{"n_layer": 25, "d_model": 256, "n_head": 4, "n_kv_head": 1, "head_dim": 64, "d_mlp": 1024, "vocab_size": 3242, "activation": "quick_gelu", "norm": "rmsnorm", "norm_place": "pre", "norm_eps": 1e-06, "positions": "rope", "rope_base": 10000.0, "rope_fraction": 1.0, "qk_norm": false, "attn_scale": 0.125, "bias": "none", "tie_embeddings": false, "parallel_block": false, "init": "uniform", "init_std_qkv": 0.016, "init_std_o": 0.00226, "init_std_up": 0.016, "init_std_down": 0.00113, "optimizer": "muon", "lr": 0.00851, "lr_mult_up": 1.29, "beta1": 0.9, "lr_head": 0.0203, "grad_clip": 0.5, "warmup_steps": 200, "schedule": "wsd", "decay_fraction": 0.918, "decay_shape": "pow", "final_lr_fraction": 0.0, "batch_tokens": 65536, "seq_len": 512, "doc_mask": true, "train_tokens": 665800000, "steps": 10160, "dataset": "wikipedia_en"}
Each number is 128 + 24 x the weight over its row's rms, rounded and kept within 0 to 255. Layers, rows and columns count from 0. Numbers have three digits each. The size before them is the row's rms in percent of the matrix's.

# layer 19 attention query, 256x256, rms 0.0862, rows 0-42,64-106,128-170,192-234, columns 128-191
051:090175140160150129114122153129079138111152112121150178124160131120143155119120139131137116109118154126098165090122122112155110136133141127139168110114100167085140125138145151168104101143144117
054:112150119131145116126131118122155172131109153174115109119113127148160153156068121085115146107123146150131127088109154136150095145125092113104108158110127123112134109147145120105108122148162077
046:145112135132067135099131171094182161084111142118098111161129141129111131166127119154127117154117123115110095167125123179149151126144141147138155168111120084146137140102129136117133118151127159
059:112137114148064113096135147173140120137129110131137111141169120134164169126101161159122149104170125110171121153145140160103136130090130140137085120138115086168092129121104131078183105135140114
052:095152112150105135125104136111170111092130161122131136133122115154134157101097111161135139130088122127146141152139127147106113145182157108103119129119158129131113158135120121155120141130102121
062:135153084121088149140122120117112133126105104150122149145186078074131128144104152151114165138115085154140144097141121132114096171174149185150113072105124152140143130142140144048162120129125099
056:111091102078167129127141164126142085142154093088136101151112076114125123125131126140173101143093176152144120102139127120081143095127158158115139101127092114067105119147130149181109124127109109
068:124109172145140140101158156126120190121143146112123120129114103115188130105166155075119094144088141111145098153096124081155114118115138094159164089150134163112172162162135130150073118122109150
064:175107118165123123156122132111100134107115144115120126102121078114155160147110113105127141147074147143109116132123116101106119107179147165110127115125113132067118175125085153158091138094110137
073:148139139096126140104130095144174141127160124132153098114138102135129086144124147130118098107106161156159105118120143088164142107125155140103149110083137121129128141169169123156107142103115187
077:140100131145172143178161162151146106139116123098162128124112103099139147119134089151100168110116125138116129106150085115118130136145139170101104131106125133114126101094152121164121134093122141
079:115148104151181117158141153117089074105130145100154143146154107115113109124163135114128137155104185136089152144088105099101114124128115141106094126140111129109131120134110139187119135045124107
071:127116127140133137145099174136122154100131139171107113122127130126096132119112131077131123122148117148118143099161126118099102149159098123134160143106134126074159127174167141096091111130112073
077:125161147145097115118095147146128080107111136118144120153131100115124128082121121129133194123131134104101148128138138134066146108148113132116101150115130166102110136133083132120133116094140114
080:147116082127067123108132109129139137107116098141138139076105158096125085110098110183107124134139135114116166126125117174099158110146104185108098132124148104099112137143102105101141107146142161
098:132112093119139127173157140090085096116115098064095139138124123133140187121111137122111097160133153146114154149129145115099108119157145099082111146141159113105131129130180143129123104125113120
094:110142116161063142107167144111137143136122131143097091096143129131116135103118148148143118139177128119113147122159123184148091117126144185098140176135120143129136150141088101103108140161160165
099:100119115133131166164113149108103117109126135121123147151179135155136092122137158164166161101119150153112129110120112113103122123107098131129134166112112154115152163134099093190118155112112131
119:118141107146092118081146112140110144115162099164146143135128120156068083114132091131143136127142091119150138110117156140137119144077138167164135125079139098141118147162089127162124088105147123
105:117125148127131130137122110142112127097155173140142179087158125157134130127103135090112129083104105154162101101152066159151125144150113091113136160087104091146104179193132118135133130133118123
111:145125134157165119137143110129125135162086181127105129080145115129125138109114133156094130143138086139132140148123094139166144167158123129105125115098123137115103096114148182153142094143103127
117:150093151114121117126164126140144140136159110172106141155110085148147130122140136124127161160105153145100086155150126150092124137129132143128112094104105130083148106132126150155149146141119146
099:144125136094132135148125175123153085141126157134093121144103112135132096117143159111094153130131124154163128116091158148125159122140101118154150095142126138185126078077139145154123144132146071
123:163118104125141107105142152129161118156142122049164144113178114178145152145135122141145110062144126121161115109170121121123128098126106127157150104146135145133105129146105111110153152126140139
121:138121126160094113139123161147152117132104100100112105130121094130137106128131129145123086125137148179094079142105104137119158141174126164149172127156098112142113117119164121145104098143130176
125:169177115129102132149135155142099136156154092184145136161114117136080138108108111091132105121081128117115110172088105146073139136170154147140122118115166138112145104097113125129127087112169123
127:160085156105092129118139108138122157111159141156098086125116142135078084143135096136103130150115087146139145117155135136113119152093140130132126108173113099130139113135131113162100111162131119
127:132121137095125112146101148105111091122150136152154171109156120116106088113127080108090094155129140168133157108115123150126150092149096140149109116136150122060127120100135113138119132105109188
115:119108124098105125167129120098136176119145147144120112155157150146117132138144118098130120104113164168114153161112122147133102105131153124124124093103110083164090160116150147150108126120160107
149:113130141170166087104139151141124130108143119152137109155130088160162122129131127132109131125123115120120144117153054134142125098112102162150113123142116157122119118113088177123097138150125100
133:112117134164165085155072147118105148136139128147144127125135144130123139110108130119140161108117155153119092084147142119108179148135125168150088137124108116107134151162092143133102124092130183
122:160146095115175119093151151127122103121162098124109144116124114126140137102110125144133102173116151123104128122136167064112128162132144117112125114105118121107133115176115119140114131098091098
050:150128130139136115152142155107112091126109122130119125143110123150131113137171134113151107083094114178161102154104121164113146088077102135124162134119148130122152101123114111156102156124173127
050:070155112111121131145108112121146107177123097119111155120119128131127155141134100161132163117145088161131153131200136145114150162129114174130099113152130157090166142111157125154142134151117119
054:095125113162095124102104121120148187124135136138142165143165127121135146142118131125114100100176098095114115126158132150133147162150126122105095142131115085122110134120126141035145100139130108
052:106125113156131125115127124126086134125097118103137149112146096083113135155104130133104126115132126132073131110160156177118133129136147164110134113115143135084152097144123173128149146152153062
055:127088161083163144121134151116116114112125153143094125117115119143129128182149098080136139147094130079135157142090113157144139144110128172146144151137139125158098083132110118120076115119123171
074:142113120132135130102151155115126123127158134123122135120114093131148110125119119133107142101092144184110127136147106084133128076134145117097152084122116116066139129143122137177098126096123129
057:130089141155097126147144147139184120138110149109136118073119123139120136112135127154141123162069168154116118165127105077127114123168173146138140163115098127112081195127091128127137108117109138
057:121116187131106144110137084136119130149158174122141123126129156144131137158138154093128168137163094105175150140115088133096117152117137091173123127159143144146074153113137087145081147143140136
056:140144147106115123126145095134104144123121148102133140142130124176167087114171138093118139148118103113159171141126122125164144117157115084182159133128115137109140158152115150158106117098146159
073:154143127138094110134124124138129155141160123157117083151117145165127123151140129123114123128165106097155108154133130129155133168118091112144127121114163123139118137124134107099157131163154105
068:137126145147145121154110169141074116136136150072129125142154098149143117120117159118145111157173145108131129152124140064094124110157098102108142126108147166079128172168066133174169133107118122
068:110128114108155116166103115139115159119153083104094121156166101127136131151155170141107156109176144092149155099151099102115111086113138138144160132136099168118160150146145147155114131124126123
069:086110130104150129129118123147129152139132106155137151113136133123073160113145113137138133128069121143139149112139127160123104123126105112150133123098131110148145111185115187100156121138132123
065:134132157121127129104111138132112127157124170146128117133132119137110124132156081162129124138129126118096121162106131126130134158162118104125086149185114066153079121102121113098147106140130104
073:124134124129066170115112108152160146123113110128153135107159126113075137145120146148136139146134120120122143143143119146095119137156176146139098177126108109198101127106096120082176120129098124
063:105145175129122144090119115153164139100120124082126122121129124143128125082129169139151137144154090126121195141119130095124137162153147113099113151158170147109139137072122116163099176114088128
071:090153147148135158108103077098128122167111158143109146144124135093125131092152135100091164147175128158140106107168124099101113145143167165143129139120127127136153137148103125151109119126150138
068:138108122130159144099115112149118144118103156170153087063095133170156159110125106144126094146131165105124133081149111119087135111123148139133120095130112129122139119154078101166101123112118070
075:127162138126129134169138131103123119135128153151102121159121134152175124120135161109142098111090150129174144091125150114132092107122112116157156099143138138088152125180139144162107131141117147
080:148134151124125143156082131127073139160114142134112126151108122142163143141114106126110118141112119138126118125153137081114101144117132147136141082125155116053142182161132152132107101120139088
072:139158152140098124115131165172131128137134128106140123111109115141118123168148151105142086117106097095117126116135110109139128126090112105098111121142157140128099109108169126170121159151105116
095:127102139130178128133105142080084147129143156124118112108131118134144133116140121114090137124099136124155095080163114107093113136135146112091111123116143141130139121134095126131108122139151140
092:089175144147169158120108103113102130125135135153121151169118094116141185125144125102122147149126139108125098143122105116146122156100129114132090127113120152115146119120133102144143151105158073
079:122122112125124110173120177118144146117126133089100108141114091093154125127144152109144124117106156103117119101155141116119086122151107142093123149153129085126140114117170093135099138136101112
099:126133114121118122129116154103080093130116127127148112185120115086127155110095140125158165165174157117104152127137181135107131132090170170151095153140127136089167128126143094127170155116129128
098:168177146137093139094154120134106118123108133147126118135120143084118101104130106131102151185133151134137106150080131112157133168118111149119110149154102117118134112112145110090141124162146171
099:096109110096119139168109120114101170135122097107114136099163116107116173132133101143112118156120149117095125126151085143111112134127187135143102132154141071141119114123145091105149140127123119
134:108156155128054157090159101146146162130107138180102108103109126132131135126125134162125112145096099108111130136130079143127126140143121145097119142128126088139129136126124112115137121142148113
110:057082139116180152127122162096125136124109119129084106179120155123134126132145155154125152120100139144150134124099112146133159141141166158110133130105125117136166132105093114134121139114147100
127:138143115120117101106166087117085106149144072143128141125111177121106126116116107125149128135143094116194096139150145091147104127123164145164121147091109112106101133160118131095141134119125163
130:102115127147091128119120139139136127041142131147135135131128155174089115137126149147160108103133135116138132092110100153155099119112149133134149168093116106163066162131092105096111149180109124
131:151113135116149101110149126120121126168109219168097145072156121155109123097093142144121118102138082123159138140143096132152104165117154143127105120133151129134142096112094144128130125161090127
144:153108128167116112122159141133126138133124100137122159146106112141137121129101127159123123141147137134095094156150114133111147168107117118088124099104142130075147107098151148162190105167129150
144:146094122092149109163157179123131118144111169134113127137150115113123124090120172125094163123153135138135116107064137098117166158128090138122095121114121145142140093117129140142100141103164094
163:170067103120112100092146119126137181159139114066164169141142124157156143160119101137130117082147137132154100124143143141108120089154112105148127071142107133106099164119105103141155131127131143
142:105089113156102125141114151123155117134125094087155107149089133155132125110133132139123091088103114128109115124159131137087125107128157146184159124159108110133167123086142078132096069156132183
146:188174111108095135098151127125119139165112109137147109171077104152124143136138110122134111098094124123121150175086122123111106150139126127132105143132146131160169086153090136120075109131189112
147:153117138112119113131099089126137124118134140134093118116143140132113081105150109152124143109069079149146139125139123125122145145128093113118131146173111127176153103130152101172127110184112105
133:150115105089147128122109116096129155104138156123146147124128135106126140132164090093110118152132149147168164042155118147137096110160140112132121127159126130125144130074163087104155159140129147
147:148077113146129096144131140092123167106181129148117111111184141174080113149096148122169098111102191164104149118129109138114123145139122126133101127083093109168106152136131157122131128105141154
140:126113096149136096141130152118140110140123158141113104089132104152151113100112146124146121141121132134121107119140057120205132121106131185112106107128120146124123162125082183136131142146135127
149:134095133139157095129102146117122116156152136153172138111155143117130146128157148113162154105128141182124130152151176110126177171111127183135097108113111131167140102164130168109134129081112145
150:137136084160180144124148131103126131125139119133125124116111123125106159095110122117102140149130165143106112122105159107157126126145160108171102122127123072156125123146130136142064143105090089
065:125115077154136126134142105112114104124099133142122087172148134166158080172065152105118119088119133103153167133103120112116100095129122164125126092147114154121130158139168075157071085110120112
064:137118131109150118132126161106153109119134076139161131119103123157100107127176099180130154125170149096131108090131106122145126102135146124112137114088131164113146155127101126092145162124109138
059:148135086107086167140144138096152131107145089121135156080145146093090137112143091157124150153152132190096106151173120159148120165136163128132109127123140117159095105157131180097158084143145123
070:089123144117144144154109149084143144090161089124104139101148133073092148127121130110126142152114146129111101099157138114142106129102159133125138145088124160142169108150104142157164137119176147
061:099134151117102111116141164125168142088117142133089096135149156099106158113132119080152105098102115128129154143145146081130115162117091174166168091108107088146124092181112125157128119125142151
080:108135149113103148134094102095097129115144137135099120141145117160149126129141115104107083116138108103146120103160103102108107107103116121145147098139148071068149107159119100119063087092143102
065:111133160132077115124161147169149181131120152115136102076137114174128117108127155136169144124115074100117138166120138098125149128124117105110156096132144112072065166146129117137129145158074125
062:133123149160112118125132141114110133134128077147134157160111156137094167201118111132151091130086149121095095102106119133110121096092107143133130122143168109105110132142149147090130102107135133
067:105163108103120090125131149094119128112159127145124143145112145158174103138153121072134114178130160091156143139126101137158129080123107087130165108125167068067124138132160123132097138106150143
089:168186136115129145153143125157182146098092133105106166115139127110155137116111176127144103137125095135120143159099133145167137150155076126129104147126138134164082117086131149100127149140103100
086:124151163123108112124093146132083147140122144120123134131141090144111141149139121123136097122137113097135118111138161104122109100105126098120109099143167069082123155133127122116115134105099087
079:104115108134126112119117131135139131163131151090166124142159128080149127122131090174186120118135135141165161119113149136121145136124132136120108134153109127153134108176115119092144116176083135
073:105139131126167111133152133164137120118144156105105110147110098079143150138161114109177122135122163124123118138144121122071109160121121133130103111133131145150121130156151148118116099097163127
066:125093165102124130127145150160140137048111107100122129165137120118105147096116144113073153169126102140108138115131097111124102116102141142160150115097147119048142148108151127142081115100147175
063:116093113109133139101139086117102102097128100097138136178155113109164132103097171123098143151099105125151123103137120112124144180112137153162145109124139173110103108132137151103080119162112160
075:124135169156123097113130151166135109092128168135133136149129175136159149160133135120089127093151155111112103163094136115170153140125115157149142096138132111094112100115146109188106154133132173
074:095132120144081139135110133128176139128151125130093136129126120124181116124129121126133117130177125187166158148138112155103165112135131133095134156150169144165100101112147121150106153135130123
068:103101115110146119127110145169141159170106140140133117159146148174120106167160101112133097141120118126110147154156140100111119095117104083077147103106157120151120149127145151163115151110140094
074:122106109141101070157117122123127105098140105145096062131111107182129158133100153155113120095195136098123133171156140139132187152100102108174134103140153130111116164112166151164131142123135131
073:170107129161144144110128101137118163100149154157127120132118140129128132130142134129115117120165139122107137142143126110150126122130089133127128084112098105133151136093126152167086128127150121
077:125131129133161084122124130167149162101106107126137084121163102124133160149127144117135100121156125134155131156139156096138156144140090157102140081129137133077136182134138134155143098130144096
088:112130083093148131144109159140120128110111129152118123128157158104112131127119138123102124144091147118107127061117144138104129176125079150161130148105102122129167158128161135146122108125104123
087:135094104118095105164107157126165131100127129154167142130125112178113106132144177137092142109100131157140146097127118117125147139125112147133098102141081099148136100119106110114116155114107091
086:154108123150144089178151111171122131117107127145092104160136132148088108143184136115092141069146154139126089195158150114161112123144155077136115079111093116147101131108175121141149139136140097
081:161117094117126135131104176143106128133076114099137145154167165163084142141141126146095125102107142121101124151145133123161135143116124131102106147124121129113120129100138116113142160117114102
089:183148141088107131109115130103174147094076117108101143114129123127105101097114116125103127114147126138105122112143095181144097130174129123139158137146124154128130136074103108141140138132109186
094:140135096164131132098162092133133125113118110144153126124114121145159160140141088133151094158111168151107102148137138132154108129122158124154138068114084090082092143153124142164128119078143129
104:168141140105072135135118132118123104174114160127103082108136112120097146123146094118134101108106111102097130135137132109197109171161084092128130134134134064123119110163148120164134106132099163
093:113155155145088099116075147146117123115091153179100088145130129152083119113120142151094131079125125087109110167117150102117167132115130144154120098113125128127131141118097143110162128132121110
102:132157135131112118098150106105140145182139081093133157135139108108120097100148116086152126113150126094114159150143113132093118118104142111144149107146177165111111118171137172093150138089128144
112:135083135137148122123122094122101122108139143134159145150107178118139111120135112136163111108130130121146145158137107129114125111091169161124157186106099126167138129115108123147155135120122114
094:124089152115156138078145100154112116159116155150130126093154130100146158147151107145125111096097089136148136142157109157106090140080127124104130074101123123083123126135127131154098135134128129
085:161128048137143091167103092123150123128140140157136132125155125153125137154138139090160125152114091165091114090120086158171138153141128128149129106133104124148152107115140105146110153114141164
100:109098119140115108137141142123122082131118166096117149148131104106121139149111154125121113110130123145163151110088134122122134156134090121083125121126131163163121115123133107149128135117172081
106:172125098139130100098139141127131127115134116088163143152130125158106130132118083131149113076141154133148112099122135155112119125111113117120070117132102139104079130121125104149157134165130147
102:119123139145165166119094135117149122166138099090154155166085105125154176111131127127156080089116126151117150154132127184137142086158113100128178134161095128071138154111141134159101091141111152
098:122152071121143130142108139138145119170123112134139125132127161138116106124168100117141115106063105135133137164112150077099088101163126169161124159138118137132142083079136121118150086148160143
109:134104145099132108098126143110126147111159144133120146147138168143104095122122101161118126107102123138127136153151111126161137117162068096147132174169108151177175111127134109145120122131145159
110:124116091100121120135068144121121143121107132099143139116195145122156143099167110139121112140146132110147144101113153160161106167173118131093124139139116117132107116102127119093139116141108134
091:131091108163150122144147143103138125121141140102125098156163103124096128152111090098149144128146124145118180097087126134135152170114169152110079140085136120196149151115146119133104107088163132
104:108127091129095131092127165122127083127141143122162091114127118163161163106121156108160130137095141160135127145115080138190157141150160153118096099137130127134146141139122188153107145135091127
112:151121099135132113144142145127084112143113122157117124105128126147072105121122136117160151125151156072113084151144146118158144122101130144177112132139080160157161148159120153118122102116146140
101:158109076141129143125138174112134136148152095127097143108117129148118147122108144116122133125133182142108137153093172084135141143134128169139123114132116114157147082132125159115127107089083079
076:163145167142164119155147141148111139079102145125141105128156132168138153141118132136089121131134101119103100180195121167128139121127115063150125134155130098115102099111167136127143162115088120
076:122104102120129137117141148139101100147125134120152105123179133083091128120166113138140083116088119160151116096081124103085131134126104151134151143117144140135150114183126102087107132141139122
070:145115137141120100142149103084122086156124127155144124181152120092166087120140140123146131116131078116104148051121061108084115127117140146116144146129114118142159098130089115068112098124109088
074:112119083157114116159095126083101097167151154128129106109125097110102107108115143147140134138112073117111147149144100144173118138120131139150106108158131110162137109122104136077142114171110117
069:113169106162111107119151111168174103126135080119170156153097097151146136126139135131117148140073100221118106142134119116103108100145148106149143113182144115129106144105112174121108138107102145
086:154105129117097087203095149160112108089100114141114140112134119141147144147112122158132132113130114129128107139124135162204118138132119132157122118108133099092110124081168134084110122162125153
064:152141142133114113117153088163132139080107150125116101141142117134169168127100152132097142130108173129149136129120141089128099104142077142137154132099107167105117167150139109144130137080159173
066:137132124128172132114140139130109165141120094139131161097154118105109141129105127169133146135110160166144122076149108170090102140165132090138143113119094128148177119110076137070128136113113118
063:122113168115108084148130145129105118095156138148125146094151134131136116117119135113056142111159133101123137118144121126122109137145100130171153123114143123102107131105106121166169123143128112
079:102159169111098145084116087099149099137168129126144144119111143114120140129128103103146159125086133115139148116134120171116133108137166128098123162183094154144171103114134086136119115120114156
081:151157153157103144090117146129105109150079168161139138142144171178066135118128111113129103135125134091140114101083099101169134159124096165077136112060120119119098131119104111128117124127128121
088:127137131089100137066125113166139106129071108103113138122105175124100131099146137154141139139172134103113162151128116140088110092146109144118129138141100169161103130157127149148119146157141168
082:148135102118143101122157137143114120100128163180114131085187128113146143147109105143156144124125115090154161113150160137140120153096094126167139180159120089175097108132073100106124145122098140
089:118113174156127139147124127132114140125131143120124109154162099137121140120122137074158084097103116155113160102107166116107145183128103119155142123105122087127122114100127080148100139101095079
087:105098125128122143130164174139153133097139156121146188106145136126128127143119095151155151103087127139107116099186121149131160156112135117150136136138163060076141112124125141109128136154146135
095:116107092139152088130132130146138179109129145128147117111131122149152129091158168110099126134100153123117084151140141139107138129101116131109128077145126165123124134122158147142111136111138139
096:115166102111113100090153113180146129123131129149144121081125152106143120129094135150119187107143152116172104151145133124122120108147155135111095104147119095134139126136115149129116120150148125
109:138120120130174084087112133124116089123147134134123129155146105107132128165161128120139092155133144156100122155100134110155129128127118138111082114086121180147120131141139161074142099119154128
105:127119139153099088119146088102155113122132100112149103115117068135144098109128118109155104141157113098122135172118107120121118116111155105113146119139107151102116142098135124115125121131109145
125:097123134122143095140152131113115085148149127119156128119128087142124152150130111114130101124139134140113128151131109092126139130112134131111122128113143166080157157152125144097124059117147131
101:154160110096167100105141128115104099117135125130160149102144102131113113116129155135131105119164131176107133136165161099114147155137131136161119144152147181143120166084119124143148163096121117
100:107099117131127132124125157110104102173146161156108126197153140170094109150123170108112119136083115136139117131131132147109150121144157107143140144125139132161157139138132093121098160152096124
129:163128141140129116121079079147109143155109151191105100183151158083136131106121114168149123092123150161129139125158145123088151139121087111132086117118126103113149143138096146111097127157149116
128:132135118127151089146141115150126100123131113133135126064125095109128116132152098090119160115171152145128120166153149085150095111150171145119107089118119090140093121127158155103161067148161136
123:145081118116124103145111144125073128143132134149123090128152117113081118104108105151147127112090132143116146167098117120142178113113115113144127102100127118167132102146126112131146096147157142
121:097115141100125148146159118081116114089081084103154128136148132093125105108111161115094143198135106141079177127123115119120107128133159091107127130112124097103103135132124097110142110152141119
102:111118150137120096106100104114139131153120121120128116138131114114135125140130147091139120140139134160130115141125161138139142119094125156077123109139131110120176106178110157077141090133146145
100:140111075108119116139125112133132108149129158122105136158185148093085114116128135100177077140088125090115135118142151090174097157137097148130089123150146140139145137136113107136085117142112159
106:147117124121102093125126116100077103146105159185145102131139119106113153151098133090135101082130157154146172145129128110104178097112109163100091146135136154163146126127124176143149108094149122
085:122148121160148157169197095116121127132136116090129153163103146121172119098126139117146186180148131160121129118115123157179088127104120129135145154125123146114078155146160069145132151125143138
098:157119145130139132093134170118156109125158131139108126183127158164150133108125171132134115176112110163185154135107144117169118148141137161183141150131125141184140121117165086115158161128077117
093:135121177133117163115090134145101143076100134155140104120105121148103111102131140146127136140084098145110151139149111098140106158140100132150138102134156119121147144148121102163141104164106119
077:120087121111176107122146129110143186134119122096113114128122141129149146110156122130143145129087130141114142139115128114131137131110164101112127060160090118132133110082099123137145137125114132
085:148133156099155156132196148128115104099103154136154112118100128149135140121138133118108137138138112120108138134104186112140135140114081130122161116131132125165128114132125116154125128154138082
071:172137113143161113090132068167125138115115126126134196153184075149084134144087132127131131119124136143120124159141137114111150130149104101119088100156139122155113130194112117153140106099138152
075:106105149136146152147088136127173094158130153096115139162096088067129171099152122118112108083112130112093170171124143140116137149169101128132143119128183117147145135110127106108092117124146110
089:120149124119105101102102119144138128119177114149118111119120087108097109114161127151149137085114156139153140135136118115108059133108158143159088138157112153090105125154140138123112103125153123
089:181102116086100132091122102134130147121160138146119136135161136111041105141147148098094116139113090100126122141107125130114109105139092079155114132121151175173156091159134120172103144162158146
076:151140130074135116132100132146131163124118151157134131127151114145113114101136086134076134094107103124153132121135100122120122094169049104110107132150137125156115108132137095112151118140114121
078:096128087166148135183121119141158193122146118109110138149154155161117121143137097115162152157154133160100126120125153158161093129158137151153147063119141102182106137104146110136123136134148133
088:115100101134110136130139111086082142136100164154153152128113094087139130149150101112120115159139151098140139118111078122112103153114115127102103104140086129156159113108123145122095159141129142
100:135123149122139118140107112111128161141093156095104145112142119137092151094110153114126142118155171164132080156181111142147150091123123163145132121132169098130120136139116129116132131111134139
093:133099086171178121137140106116133092119194143113112138178126113139145148139140130097138106103146157134138136145117141104116088153110147113147135099103086088118098099154132152143083124086145133
084:135109147151131144118111096119122122132150109118129113137135118163142139125170173118118127157117130156086125130143146154114156170146113107145145140127137165133132163106147169213130122166140112
076:117143130105162155082124150124122137141116109092133125164112162125100113165141109144120125177162114128135130161152099095107139099161161142126123091133106174147169127155126132178131151152141155
090:071145143105089151123149124111122147111099136130126170122139157093112134146120090151160147089140102107142135120147122124155122102123186140128093132116110071133151110148100117107158115128135150
097:119157096117094142121147139123109154113111144160135113101112144117115148105134130147115163127124127130190113124160099154134142062125121161111148118152152135189142095150140167165163158162136144
089:135118146148089113141132091109152147115102118125135126142115113184114129101137168126134094125125115155113101126122135093118143130144165158164166107145108085111152138109121087084125154107125109
100:119095120112107113138146107138114157156098111110126060140095118135139132144157139147145116135115167131103112125127094087128112114134117137112116039117131152096151140148139111125129116147117137
103:118100114123144119144093088110121157119106158076119166158144120184136124125142133099102105115145118139104096137111104131089098129136152115156144113132110088102082163131155099121079127127145153
106:141121131147100134155139143083117146112111135109152155097138107147098132097097171120115120159096102147141184091096148143087144140150101112136147171133140121096119145109106108123144111129111109
118:112129107170139122147133131078126133126096125088150184168160130148169112080147139115096154100168136133101113101165095126174110160132116086112150130135112117121126172091164102138119141116161082
108:119134115068117143146118144132106129115080112117145159132140142103107104102131106080128169175120119110084135094080132108107121166162137129134165146131116065131132132112104068133103136115099168
113:135124164136139109138113142142085128106119131160171106153142154159077112131115145145154111095065111135110094137101108159118131150107113122073143094106154164120140079118114147133129121142143132
# layer 19 attention key, 64x256, rms 0.0979, rows 0-41, columns 128-191
059:115104168136096141134154140138164161173105101094138172130112126123100167100125079166111143109119127125086130146134113106101134128094135101134122131143129138121090120134114131137157141125158112
062:118138122167137135116132123124164132118145141139141102131135119101081131139129134158122133135144095157128158181116120128157174134110103148107148106144171115100081152160169111163132145132138165
055:129140124141146122138112119136146144142179130139108083086107124129197106157115126073126144112160144144166149084113142140150142158130143120134154133103083121154167139152157106153115111129113157
054:137149149114146091126166158126150150163120157111097141117073123151120124144160114137150140124122136164130114141147159160132137119127083167162146138105093104100128104134167117130107178119177110
076:124110098084094149137134119147098106137138126149111113149176117070168140124131168085098156149121143130090110106133124120167130137131120153172128082149140092133146131128148100126086136111128101
065:121117135121124114113125162136148107105122154127112162105104141138086169138125131168182132085123113117128120141092113136133131110128117055115127134141151112089098097101124171115123140124133149
078:154105117115139124131091089094101120079094117125124178117158145126143083141119104109132118165129126125134124106148143110137106116157149065081124127186140101149132126092138146133136080151117148
068:124121140120135113097114141119124134110143136126149141144133166173128088158115123129134122088164066120147109129096129148099116148155103147148142106149141079102134126140093090105126128104130112
084:137162096128145116111085099133093116077110115114129113145178125119122122083135135110097132113121142171148113092166122098107168129137088145099113163144106141145132129163136139158127124168159114
076:144111089135145109151124183098128140156137163126088146095160118102088129101156141123109187134103161132119082092152140112073155124128126145137129123126092136102112124104141124124137139102104098
077:130118095135115109135130116060128132120108068154152172111130090119146141144143066128126140129131181133106125166124115129201146125127132136168097153174118111122112147124157153107130102122142133
085:153110153110104114094129110106139107121103149143139117111119144096089107145109108144100137147105117150151076141152119150134157133124121143119111087167092150145092146124150114089091112144082176
087:174117116156091111124131129135140125133160141102076143113132147116082094149152166130098119125134128167114072112115103095088154125162108138121132091153146128152146117089121140156141129161112167
087:144171095114147123135115150115119132123111145130125124089130116142180136121118159118140110144122177168084105112179168114129154090152144129110106129138120132146162162131145130131143115151135116
093:116138119135106132172150154134068081129103149108140089151163103144115142155149143141134106138123115141127093160083127107135113099137121142096115104085142095116127134100100132124158118107121140
088:128140158134154121121127176158105136078128110091138121128145161133154077127131149124090114152134114150149118124113138125140127089132122132126157108157085107161139101148155158135189107151112133
105:145171121101096137102091145127130155083101158132145131114115149145120162115089116162121166114120128168120060145124157121149152123087110170124105135117166129163103100167122128113081129138111140
098:121126107125146151133129141145138129103120143119132098103141111135102138138117133135139105166097138127100140154144119130164150114125166153147093117141163123146129158119154140121138127137147130
105:128122153107163127081153142119161124131129106128116088159107112112157116102121095129113138129185138098161187121085130112104121120145173142141131095192130149118128116128133110121146122201086176
111:138114164115084102144109143167108172112143155136143145138153126095144121137138116122126121144118137134195131111159092156165132117109094138107141137126135144105116136175141091105123162097131154
123:161154185155139113112144127130110103113169142141119095112141128085119132140139134168132163124137115152167138141152165132142111128097120117148115075110147147110154131072153142122135137114094138
132:163162131160142151159150087163116096147160099156132147148109119167134142149086104145114120170145157109081126124129123152112157169105144155122131137103132155102130097112146151120126095113138093
117:146150108112113117148155129147114148109107131175148121101100176089141147153115155165097172075129120149166133114075109098124182094108094109135133134159135132133101116141109187136070121126129111
127:137096139149165106122141075086117148126107173112145148144072111153166121144072136166173136115153113110158097126125120126119067157127122103103103137162113135158113111088118124121129134156134112
123:160132095161134129143062099116123159151132094096183099127132135112137157158118121100107124113063111151107071151161190117112108115149124147134144063147126117132135158125088088157113079104148135
124:182123081120153138165139129123102125165158156140173120128142102148108139125117078068123113107134087089162155149112117093145099159109125086172118151086116112152108142112128108141094124171152120
125:116137131102143166129097117142123130123146151179109140115141165124125145092125136137134152099115084132136140114123113113135103088131102109163119174158116112140115128084099110161105103135123125
123:108147127095119155122097097071134150103109153159145161110158119131134123160138128093130168120146142140104129092133071156167121114143160148122126134132159134137141165097119112112159103161141112
128:149078121156171112107111145109114153106127138143105129149129116122133150127130102168145101119133171112134133127093129141146116110122109136076156112057106104119096126133168125163107150116153123
127:099140101133152130118135123168168149110143165120150122092174112150154112138107143138142190161162151134112121137132085064161137113159151135131114128101107136131096170129109138129137114117138151
125:126144126186127154094144124108127114099120172143106157132108129178152163114145102116173122124106159189141105127127132097115103176110136109149091113124123103165152116122115145142139118097146117
118:134099135154126140149151110109154130154172105100144134143134168120096153135101141127149133100108151123105136111135136111122099143114125172153103118126112078117097120156146153130144165154124129
048:121165157124130160126128089105146121117110159140167126140173135101105126122156132115137079154163106108124124107132122125118122179141124131124126152123077129130120119128132147116132141144107162
058:157127128122104139064083110128147139149125151147130124148109117084129165160121105132170126092125160110134122165139127091150132124130079079073142159152118138103155115121133155097129080131158181
059:145104123121140071117177126161106107163097088121110140164117130174147149144103116136096162123114142137116164133154144118119081088094121122144129134135162152128109123091150119135121149126129110
065:107092148144104138091145149165150136138122133114125159118110124126154147145124158172146114161129139122191137173138095117161092114067060158115137169125143121153110126096173134134118149108115111
060:146121128151103175131148140137098093146190141148110131113094134128141095140101099130124140115157121119140089160120122174114190126140177180134097109156120102161174134130109140091158146159109108
067:158113134129115104110093122122106147114081104114178125132151108079135108161118134094130086095126150139161173111090078160138143159127109146120170130078080158156124133164121170150099161095125168
067:151093133117123109127157135154106110116141104118101121142108109138165103106138087139091114139133174132134154125083140125136123160166134170146145119160130144106114142127148116157111123135148146
070:116117125137122097124135108141079150156096127125092158157092104151159138137132112147140124146137125139131183150151148118127071073140140070098163142123137124111098155147120153162119155149144127
074:153131120158136094153150134199130108123156109159121096146137127153105102147128157125139132155143138100108133110105163133077147140147175141135156139130152149132146091128106119096167143124132100
084:104072123140145136117170161137137116149156122122134151140163166126132109138109134157163137087140102093111147126124140118091127179140140136154110149118129149105142093126110111111135126111158123